Weights of a small GPT-style language model, trained from scratch on English Wikipedia.
Size: 19 layers, width 128, 2 heads of 64, MLP 512 GELU, vocabulary 1208, 3.94M parameters.
Training: a variant of SOAP for these matrices, 109M tokens, 6641 steps.
Each number is 200 + 30 x the weight over its row's rms, rounded and kept within 0 to 999. Layers, rows and columns count from 0. The size before them is the row's rms in percent of the matrix's.

# layer 7 MLP up, 512x128, rms 0.248, rows 256-261, columns 0-127
094,206,212,198,196,146,188,211,224,183,198,194,167,149,233,146,213,236,122,207,229,190,207,200,231,214,219,182,215,259,164,191,197,186,248,178,209,154,191,182,210,249,141,231,224,204,216,202,238,217,232,233,235,162,207,182,229,216,120,217,162,185,187,191,241,217,167,179,219,191,151,159,188,152,191,220,190,157,207,180,227,204,226,239,250,249,159,168,228,184,229,198,251,244,234,187,193,252,208,219,250,193,150,189,206,224,163,194,190,204,191,195,230,199,152,201,199,156,235,190,194,213,178,235,175,240,249,210,154
100,252,194,206,175,181,232,217,211,242,243,174,169,173,189,168,221,192,169,226,166,227,186,209,171,222,252,180,229,200,198,231,232,227,149,185,223,207,220,204,175,212,219,254,186,197,212,184,231,189,213,206,177,180,234,162,224,195,196,268,206,193,214,233,211,206,214,179,181,200,150,178,159,192,223,194,188,122,186,228,170,248,247,223,175,158,222,198,236,215,172,244,277,194,252,266,226,212,253,155,261,186,246,198,188,193,212,180,220,207,201,192,228,278,215,214,229,238,186,190,233,199,219,206,228,171,254,217,155
096,152,200,216,165,243,192,176,157,245,156,160,238,193,172,142,139,178,203,197,190,197,181,181,234,206,204,189,185,104,177,165,234,252,241,195,181,206,166,213,172,264,204,207,221,199,213,172,182,208,177,173,185,249,164,176,176,144,203,197,226,231,200,197,196,244,204,207,136,194,197,167,188,198,211,175,244,186,234,191,139,235,200,206,207,189,197,182,189,167,176,181,230,142,220,215,184,215,240,238,206,246,185,232,152,211,183,193,223,221,175,210,190,192,200,171,179,196,175,194,232,204,298,216,162,241,176,206,233
098,259,205,216,225,195,189,163,126,239,218,188,195,170,165,219,202,231,197,190,171,197,210,183,168,191,227,219,181,195,199,149,162,231,190,264,225,143,241,192,174,215,158,216,198,292,199,222,189,192,172,178,227,163,199,194,211,212,179,239,177,210,205,230,201,207,164,140,165,180,181,257,180,262,227,186,169,132,235,218,214,196,220,149,189,243,162,126,186,188,170,207,222,216,156,175,193,167,209,238,233,199,225,174,188,180,220,198,205,182,177,196,175,210,184,261,148,217,215,191,206,232,246,221,205,177,158,216,223
093,198,190,210,199,239,225,207,234,154,174,234,166,190,142,231,210,177,216,227,219,188,213,212,224,172,192,212,198,184,245,204,253,200,188,164,218,240,179,221,190,274,264,211,197,244,252,169,180,210,181,192,256,212,182,166,204,223,199,236,155,196,151,196,217,218,186,152,200,217,249,183,244,187,195,243,227,176,165,192,217,281,219,242,186,213,246,166,168,189,221,198,184,165,212,144,215,253,199,235,194,213,192,179,237,176,256,187,223,234,218,202,226,194,211,270,221,230,218,207,148,183,152,225,212,212,255,175,211
101,222,200,193,231,171,191,170,273,194,208,163,196,156,170,199,227,247,184,263,134,183,197,190,213,134,173,180,166,140,200,202,242,163,241,241,209,233,230,184,171,223,205,220,199,194,181,212,180,181,205,208,225,252,188,216,190,261,218,217,272,178,166,182,210,222,207,188,172,157,183,179,224,175,187,133,205,220,233,196,208,109,240,197,212,200,220,135,217,232,237,194,192,190,216,189,180,169,185,214,234,237,233,219,183,205,191,189,234,239,266,186,211,227,177,228,173,238,196,172,229,178,207,197,170,218,216,189,166
# layer 7 MLP down (transposed), 512x128, rms 0.248, rows 256-260, columns 0-127
101,178,192,186,202,200,202,140,161,159,157,169,202,200,205,167,170,223,143,234,170,191,214,222,202,222,240,190,240,176,217,243,156,224,235,171,171,181,193,229,197,238,206,146,211,174,245,242,219,211,178,186,177,184,195,178,121,226,191,225,176,260,250,164,152,192,172,188,232,186,205,238,233,242,252,174,184,207,194,180,242,250,203,183,263,183,141,199,217,269,225,215,211,210,146,167,174,235,200,215,234,199,217,223,166,198,195,198,175,221,239,218,165,185,230,234,214,221,203,208,214,204,177,135,230,231,209,163,204
081,236,166,210,187,204,186,240,174,236,193,153,168,183,212,210,164,206,227,176,143,204,185,212,226,221,191,227,242,164,216,240,201,171,211,286,143,217,200,207,189,256,202,194,149,214,201,234,222,190,232,208,224,176,158,266,130,193,142,188,174,206,157,193,220,210,190,188,201,191,153,228,183,231,202,196,201,259,210,163,191,250,135,195,206,195,166,184,222,182,192,157,159,176,156,195,164,228,184,202,214,202,192,223,189,207,178,233,154,152,237,186,197,164,156,168,137,150,170,184,234,186,215,167,171,212,190,220,191
102,230,126,164,175,190,186,216,237,197,179,116,173,199,213,170,233,230,236,251,249,228,189,194,169,210,246,228,192,218,198,203,222,211,210,186,206,183,214,231,243,186,251,208,201,157,237,170,243,182,118,199,231,207,214,220,167,198,194,250,222,168,185,195,137,189,139,189,220,129,202,207,217,190,176,155,195,185,212,231,244,180,197,205,207,216,173,254,215,205,219,236,190,196,169,257,241,180,162,182,177,206,191,230,193,202,237,155,169,206,149,193,191,252,237,210,176,219,205,185,185,142,210,174,203,179,228,216,165
087,177,181,161,188,237,208,187,215,213,179,231,204,228,200,219,206,171,184,193,205,224,288,224,231,216,165,132,164,182,190,190,200,216,176,227,149,231,205,200,174,170,221,179,190,217,217,177,217,200,203,180,173,169,243,224,187,182,137,218,193,260,140,129,241,202,199,223,269,168,257,155,189,211,203,217,219,225,193,199,158,205,205,223,194,208,229,216,173,199,225,210,264,197,158,216,266,207,159,140,192,248,205,170,233,173,189,168,149,179,198,223,147,161,180,195,235,171,173,218,221,232,228,239,215,204,230,192,194
090,203,211,177,202,186,241,196,230,122,261,188,222,229,223,198,245,225,215,197,237,188,174,262,236,260,190,178,212,211,181,184,206,248,147,227,194,218,169,221,193,117,213,204,220,175,213,179,226,223,230,104,187,170,206,169,177,202,184,194,158,153,120,185,189,197,201,190,175,177,224,215,174,216,158,203,189,183,192,247,226,227,220,176,215,188,225,201,245,193,238,197,150,193,175,217,209,200,198,193,219,233,230,186,210,225,174,182,166,218,211,203,258,133,200,195,218,132,178,160,183,241,232,230,198,191,221,190,208